From a checkpoint of a small transformer trained on Wikipedia: no biases in attention or MLP.
Each number is 128 + 24 x the weight over the matrix's rms, rounded and kept within 0 to 255. Layers, rows and columns count from 0. Numbers have three digits each.

# gate: layer 8 MLP gate, 512x192, rms 0.0771, rows 126-147, columns 96-191
# up: layer 8 MLP up, 512x192, rms 0.0723, rows 126-146, columns 96-191
# down: layer 8 MLP down (transposed), 512x192, rms 0.0682, rows 126-146, columns 96-191
gate126:105123140144132087175148092119130120121102128149116120125177174136154146162126088145109117143102168102144155094191137119124163128105140157147134098136123128128155127113159094164112136108115106123120113073128133127149079150124104147119118155150118183156114175116092124100120121114141109117
up126:162098145120141141117097140143126125135142125112113123156131151140127151112172099123130112156135157126135143136130137143112137126131142122166126153154075133115144062136160135114169140139076114145147118097122116131092153089078109137139115134114145099103164128103105096090133110107103140119
down126:125124137145150109162141158118089091126096088157135119113123145114096120153096128092145133119092141123141122075135104103154088101127121097111089105119141087133117174101156126086112137136122124105103134117151138120106141149137132112166151105154111148100081140106114187177121138128142160078
gate127:112168127147113113131104162097104129102107141111122127133175143083117109105108110138108145102106145123125121101150119153144124133141146105123109104153124128072120131118121121138115086108144140135154110118145161120145104142113121147165127141150129144129163157158169138097123138145118123113
up127:108119154109133126122165148148158154151147128126113117115093137142143179123154170133153122171142145098105113095123113120121109097143129173125138132122139104163162151102077150143128130163109151170102103089096112138119161139129130100124082127135102125127144116086137128145116158114134151168
down127:125151142116125048149131136100109124117099138127128118129137128085124098124143122136079129071112124111169136101131123117153156130139128092122126131114137075127137135137143144131148136123128134108136114100182102118163114125124137128131126157163131125129106109126156092123101191203134107096
gate128:144147118119150118116141117136133117120148142135102149098103169132127111116110091121110111067114155106134104098131125073123120128131136150068132166140147118173131134143153114173165129102124088171135090113100145115105147177126153119106208071157144116143138139101124120115141153151112112134
up128:121140126109116160134103098139124094108130101108148094108115112095083135137095146118142127120150132100177166144125131142129104161128112135127106123105104122096116129144105096088123166142116101099109139134092113121138117109088138141137115128143137089127099103159143159137076136158096131111
down128:143095117143075154085147152092116157134106120173068167136173141184171131110085106155111131146118131125114110151099135139101109147121128121127161139119128128086159120171139134111096159137129120100145093123142144100119108129107124106118083127119145115130147117129131128135146114135132132145
gate129:149172166138133097079094158113113180137176139099127122084103163126177090111121146143129159131115121136114132110115076071148108128116151117126072132119108110161115116116132154095126175146119113148109106074118155136112186154114138169153113157117131116146120102138183159106151156114153087121
up129:131084057098128131120170099122155076121117100169100094163138153146122185111169120120100103085133122143138130108139172102144122170145122141122133138171149123154178092090152159129114120136184101166156161148170121103140082147117138091121150141090149155125170179196116097122121111141120168170
down129:122176124112147154136106123171127192171138140119163188111118086124139103102106122170153144128126141088123128142136098116132131107067139099108121139108049103133116128126073134124149121177117111114136157135151149137123165131141140146148132124150138166107150138073157132113133130127132071097
gate130:094154106141120085125156106138138091151141125103106111156176154083110129123131121144086144137102111112083156130077132121122159066120103149130174105118097099135164143154180122152137092162094149158095178134094111067122114133067157158122143173098153130144108119145148075143092123124096148126
up130:120151168134109133086148105125107148121158143108175117093123137096119127165123141120107118126154158115117082089111139187113154148082122136117159140158101125123123144145154099150158146094136107167142150153119129143122117105168136144090086125134104122122133154139124147083113119118125128098
down130:163102117116103129164157111102121123155088116129130114139137144085140102064140117135138176146128096128149148130097145135112141136112136141106151148121115125093102098109150139188112116150129148159152167149106184097143128159073176128135116165115162130174149108118068114095118104155102144156
gate131:119119143141133110121155116146129112141117133099112148154147193104121155095120094166147123126131140134110127100152116096129134103160127101097143134100152127140132174140123158127145149093108151127152103096119133145138141170133151114143083086131121133136138109112118139144122105182144097136
up131:132131091139095137129106128110115144136153156121151139133086181146179124122117104112087119117127137132116125151148116146162164168118128154130169144119102118160139102127134140152169072162113120169124127101139098102140111158113105088062112116090076148125114150137133153130111146141141148101
down131:072126097158132101123114148091118131106131119179105118157127125127086091150117141113095093112095123098132135105117126101127121144140124113102127145103101131091088117108140148145134123134123102125117183138133161120112161166123123165119180192141144128145125132108118078120165158139117114141
gate132:170165090137150098124113090118120112126129116147129160127133151128131104103153127173114147105163178131082134156115119092150128151109138127138134127147149128144145117114144129106153110104148111139090103135149137134140146100131139131132142113102122121166112191146154128133103088120123104107
up132:160149130147098138136138106183127126147133100110110144167120141105158141130143177130119179168120128131127153179110111111109138123148075149114155092159138145075145134104099106130129134125124116164140105134139096130117167130113143152115117134149147086119114126141135120175090133132135093131
down132:111161150135094158130134129144099098142117099134134128128117142138159136141132101156132150115132103114124108148169145119099132159144113120162122097110093154171103107116147106153155120162093095110156091174116066151176149117090060132099108125170170099136136137156139180167084098151124154134
gate133:143114119139149122124106125111128134123097133134123124145137110123122160084124142176123138138159134133167120139085101141167116152109105154122122153141102115122100123143111125112167138087130116094149149120115142097152066169130173148171119142114116205152137125128131147132133137144154104136
up133:147129161131133136134206180128156152141091148092156153167095110131110135116111111140138107116070162203103095124096137108089134127141107133130141143123119138150125117098093145134128116127142151066169160112145149133106116120111119140116131131104112124109145100080100087161130135148129132172
down133:139149143119146116111121152132085134101127135083118105093139146109096141128078147119136066141082117121148153074123152136116138118146137130127093160130127104129135138117142134108137117131112168139182115128096133115085150098125135151083152138129106144160133131087127135142095081169121141142
gate134:112117109137168119143080176100140157125129138142101122131149143134126154126132129129133099103129137092124129172108113110155123129098127108112101160137106129107134098104157117115115145139149131116137083093118156154125113108160152202119151115150151075149190156153156118112135114087118096135
up134:152116124116200140148111169160145154180170129144086121141147170170123138141160092147094132095151114124133107119129124131151154117168125115091137148137143173107161122177124148126164133155167172144161158115125172134132133099141101094121144145107124161153143165131136108137118076119122115137
down134:130143123118109141111149115157121102115137118107150136092104151109125138148094119128136129115111130162133138081134156134113141121147128094152127085101171116097131194112141114112160138154129170124108153118138122107125097136128140139137141133137122147143094109093132154154111134175113145127
gate135:161136115102086105123093080120115096131119132126138133152109140109123164122134163140154079138145173093166121108125128146131137123120165147108138096118112126131107135138124141158124126115161093132094122094123153073137131124107119113093133090144152121119143183139097153121110148137133133124
up135:080138117103109123109151103112147125078168150124140123102136142107151167098171101102144156084098091163116141131150143117093143164091155129101179162128134130135140170147102103085135107143133091140152100089139098145170138178109140096175147118168114111132118132106164165170176147134138130162
down135:125166085115146124135108136103140110146145151147075117146122092111150099134118125138109128087108137123166122132155137147143095181160131133173137120158142102117117129146167116126124117144128135132082068133123132107127078099119112108139106130094162138108145167100120123132099116135142131146
gate136:110129058135164105116154129129102131137138098147116088130125156131158116136165190162156122145133165111134153170143096134115129138072128144118117179169141097131140143140104118104175131151148111083120146142103128124159125126152130135131166140113119105153103123130093179101103104128124162088
up136:096136130107153106081095142098188121184143144102146102133144158139135141164152110137120114106119099144126142100100118154114136148129147109106086101130186117179160143115119101117157134109138155088135133095124101132148108150130112131125139130117097130146117113121180135126110103159140105094
down136:112166117113085181116156122120139150127121123129149118105123131153160149110175137152120113199132120150121095101119126129113124115109200120131128167122127127112117105087110129127115135138126109099146157109185139129140127105130171114105133147116073137088151124051134065133113130128132127136
gate137:125164132154087103127104138110093138089130115116132148136133135082122103102143147138145136127138138057149126148131080097114134140154143161145127168135139108123118156147126140119140171122149113147160160140107085133120130148142100101144118125093130149162113122127102098126149141138116158081
up137:170155137133086143170142127107135163132144141083138123091115115182152139151136128129127129134097109121151137109140090098143147121160145129135172099119119138130160140100153109123118113144127131164142112133145116139128114087146182128109098126110144156100139123146121179127119147155122118124
down137:133124160158135118143138133131158095134128129153122120127144120128088146138125143147125158117159107143134109125098137126089115163082144139154103123140163076115128079118161117128148104146121178108104121125135118124141131153140094074142162129135155072148127144123145113115125178126093129136
gate138:106127137113104110149136117137141142189143103128097138165122062119138132151086148172116130164135111133099192121133120159141160132162116182127105108124140093202141112084151144168116112114142159138154126060126164140156097136163148102132114110100144137128125119118125117116095122109092133145
up138:113125127119144114144129115122128125143129117154159128126116182103101156141156166110123094137155132108172135066153130153109173121104094139105170101125093082172129131126137144128137132098102101142145131107155124137144136113094116132136131107140081179143101142133150137118126135166171111152
down138:126137112151119085119157153144143116184128119159125133160156118133186149140141081178114146144156131132145174135178142145106093103160119156112073108088171104136125068127141150134101118100119136135147148110125110126141145134171154143115116148147190104127151136123106092104174143125117116163
gate139:146123177136121107137126163046117135161127123083150145138094115103163148121136148086166129166106134135134153069121107147134106152131109096168114121116100102146153101090139136113129146143160098125137140123124139100105125146146108160149087102098138153132152145132181132132133141087092113122
up139:126168095134126130129127117136180162153119136137159127146116160119098106147170152106095110140127150141098116161165145112102120151108145144150115156104112117123114130191163100151128105152086159149127148118119113103104140154138135110132130178148162093170124122105115132176101109097161086120
down139:139152100117137133139104151118098151119138162128133132124140108099133149128151120127119123132082117093146150108084132149152115117116115118131083118087141124147144163128150128070131135141124146123131162137142110103086125122101145145184105099104140128141150156109150151135081146136117116108
gate140:147154111114106115127111184121111120142155133149097132129107075103115135109103110150121134085171074175109132084098144140179141126149166079166130115121140099152080130131147146123147106140139155123129115135175150110111114101096152139176113137133134125110133139114140123131114105141127130118
up140:105147138138177102105148139093115156141120139145128176063143152099122154096151089122145154091152123123095114102141134136121196111122151129099114160135089114122085107121116110158105126116126126130130119119103135175143124176149137137125118122136115123149153152093086139135145127160108128144
down140:123149163094107126159129127097114156149158129130099142161123118146133136130101163103113158174126128125134142127087124154157109102128168167150118130141098113133137106093123114138133170133119174133168146159174145134073110136167126100117106103105108138155160123080118134107145127146116155115
gate141:112136154130124118082171130117096150120149168142116143137106108185094127152130148171092115123110174142107121145142095168102119107132090117165109117114132073094123099138093110133117114130119110122107117113088125145169122144122145141122159085134113145144125113123114139127129126137161171131
up141:180191126102112141124114117142123145116090121088168125121132107132091143164094153086148128142158141124114137111156109137148106162138117120105136104092097129132114137137111158084131137125136147106100105130140124145115130151143071105150180120176119124104121131074132106136135147124133089122
down141:093125124152101040113129114126063153109190134134149105145105134147080126168092123107071113132135142108132118146107078118073107129124119115164119151096140107083128141096113137113129136114116090123149119143098125133129159134150144115148166152146116095152118167105118140142102155116144116157
gate142:134099135132096093153119108090078140153116110112101115156134108148114148069117112151136121156141089139116104134100144143109123143100126121145131127139103089118090091142100102140103114141138160131160137126167147107135081141142105127138090081175109132134134129162104130127104103150096103147
up142:154142163162109131147145154146134161144130111123151153137116108191098134131116123124107140104121128092110098126134129100167082063144135098146156120099128123131131084127165156158157139150175099094141115116166184119116110132112137097111115128140117152109127144146149142085109147099130143116
down142:139126139143127099099123121127143140115090118158132124123077143136100135123070113135130138142085179137127066127150135149141111132179166116085184116099143079141143125180165162142149154129123099155107129110128096167102135156141099172161108142118138158125083095117147120177129158069139136127
gate143:129114141126154126159134149096153140139122136105088112116163136118119153114167155165079114118107080136096142131120123150123167106083107158148133135145122139120166112090097119119128100119167118138095145127142131123122113123138135155085125114093079135144088163167116156116152079107121123118
up143:134128122131123146118116124151108172101130151068125160110132149141118108125126147109103147155097155121146110097113146153124135140130143103136140135152105139114081130097184150143150115127128159117112144073142137075145131112074136176095126184119128151127109125130164142126133146109143141132
down143:136123112115111135147145104118099096147152105116161124138096087096145157139120111125150134122155130108118099122137149154149107130156138108122144136124160134138129167118153132146124154125065114170144147131113113121138143183141166122185096132138110118094157119150128113199130111138128083127
gate144:160144131111185117143095099118119147119141123161144109131124129133121116153115106139168128120137075132135142168116093089138151097074103125120116095149103112132141146138131145142177132113119109149131120145138103111087136160149155121101151172125110156161141125135134117138179147135102129165
up144:146152121131106071136158135112156108133135141105143093094190191134109149095144090156142106136126105123111095101125098130168065170123144137161167155128169067113123129127153134095154108139100112116148135129118155129141092127065101157145161133083115118152129118128143097089142079117137125102
down144:141147133113136135140132095086102123146118145146126100132172135135142131142118092168096210128187073106107103117145054081161158146081141084110163160136127130161131149114108141117138140134133119130145115144156139129124117116122149144126128144095142136113095139165162108129164159110146127147
gate145:122081106121192133052138150162135161126084066134154139145138125097099139135130140122145127131133100116153117147151141147093130092148095119100125153157134181107101141124129114122137144106110113073138151144138099109127107096099147123111109178141093132140114155139115153134118142139135108117
up145:165128109174120106124162156142119153135113143114112102138135145134127162153155147129107147098132097141157079166174139129105114073109134131139116109113125110132131172114149149123142138150131169097119196154128127118148142093113161135132128169102115139156108149155125123155117090097156152104
down145:114112155095115146141128109081144100132162136116151129153123118107155136122118118138156134133128179127118134120099126148143168170144136138091153123118136113137143115109112104130142102110123079142135070101124159121113111164127112114136099073149159124092144144130091155133100162136134111161
gate146:133102096144110100129139135140122161152125089126096096136138179085143113113138119155116124139144134140131109135124139122118159119135118121118139149099136085134115105126108076134116121133094088142087149150133129150129108135141092136136152128132132107165122122110169139178136104159164128111
up146:152118095110108142119134137123123145191171147144125125130146118152078106143124138123134130142106134114122144086092167116107135109151117138128079108133122124124143131176132149091051157152129150163132085130145127172107129120154114123150111106123170125124134132138183139089166160124132135108
down146:153152121115104154109150144140124136141107069113088169128122169138121136166120125115140125107142146148169138144166112117111124169114125120119112143114122095099116132124142125111128104089207105164137126082101150171108142103130139156148126142159118123111141150113127126138139123076153121117
gate147:153112150095129096149115154153124094144155118102127115139143133125103100135110131163167135120145121128177129107130113170139138117102130090165109148134127106122118123147146176098122123127151090145172098075121148187158126067103158196103081089104165149139172170128116102135142149112092155092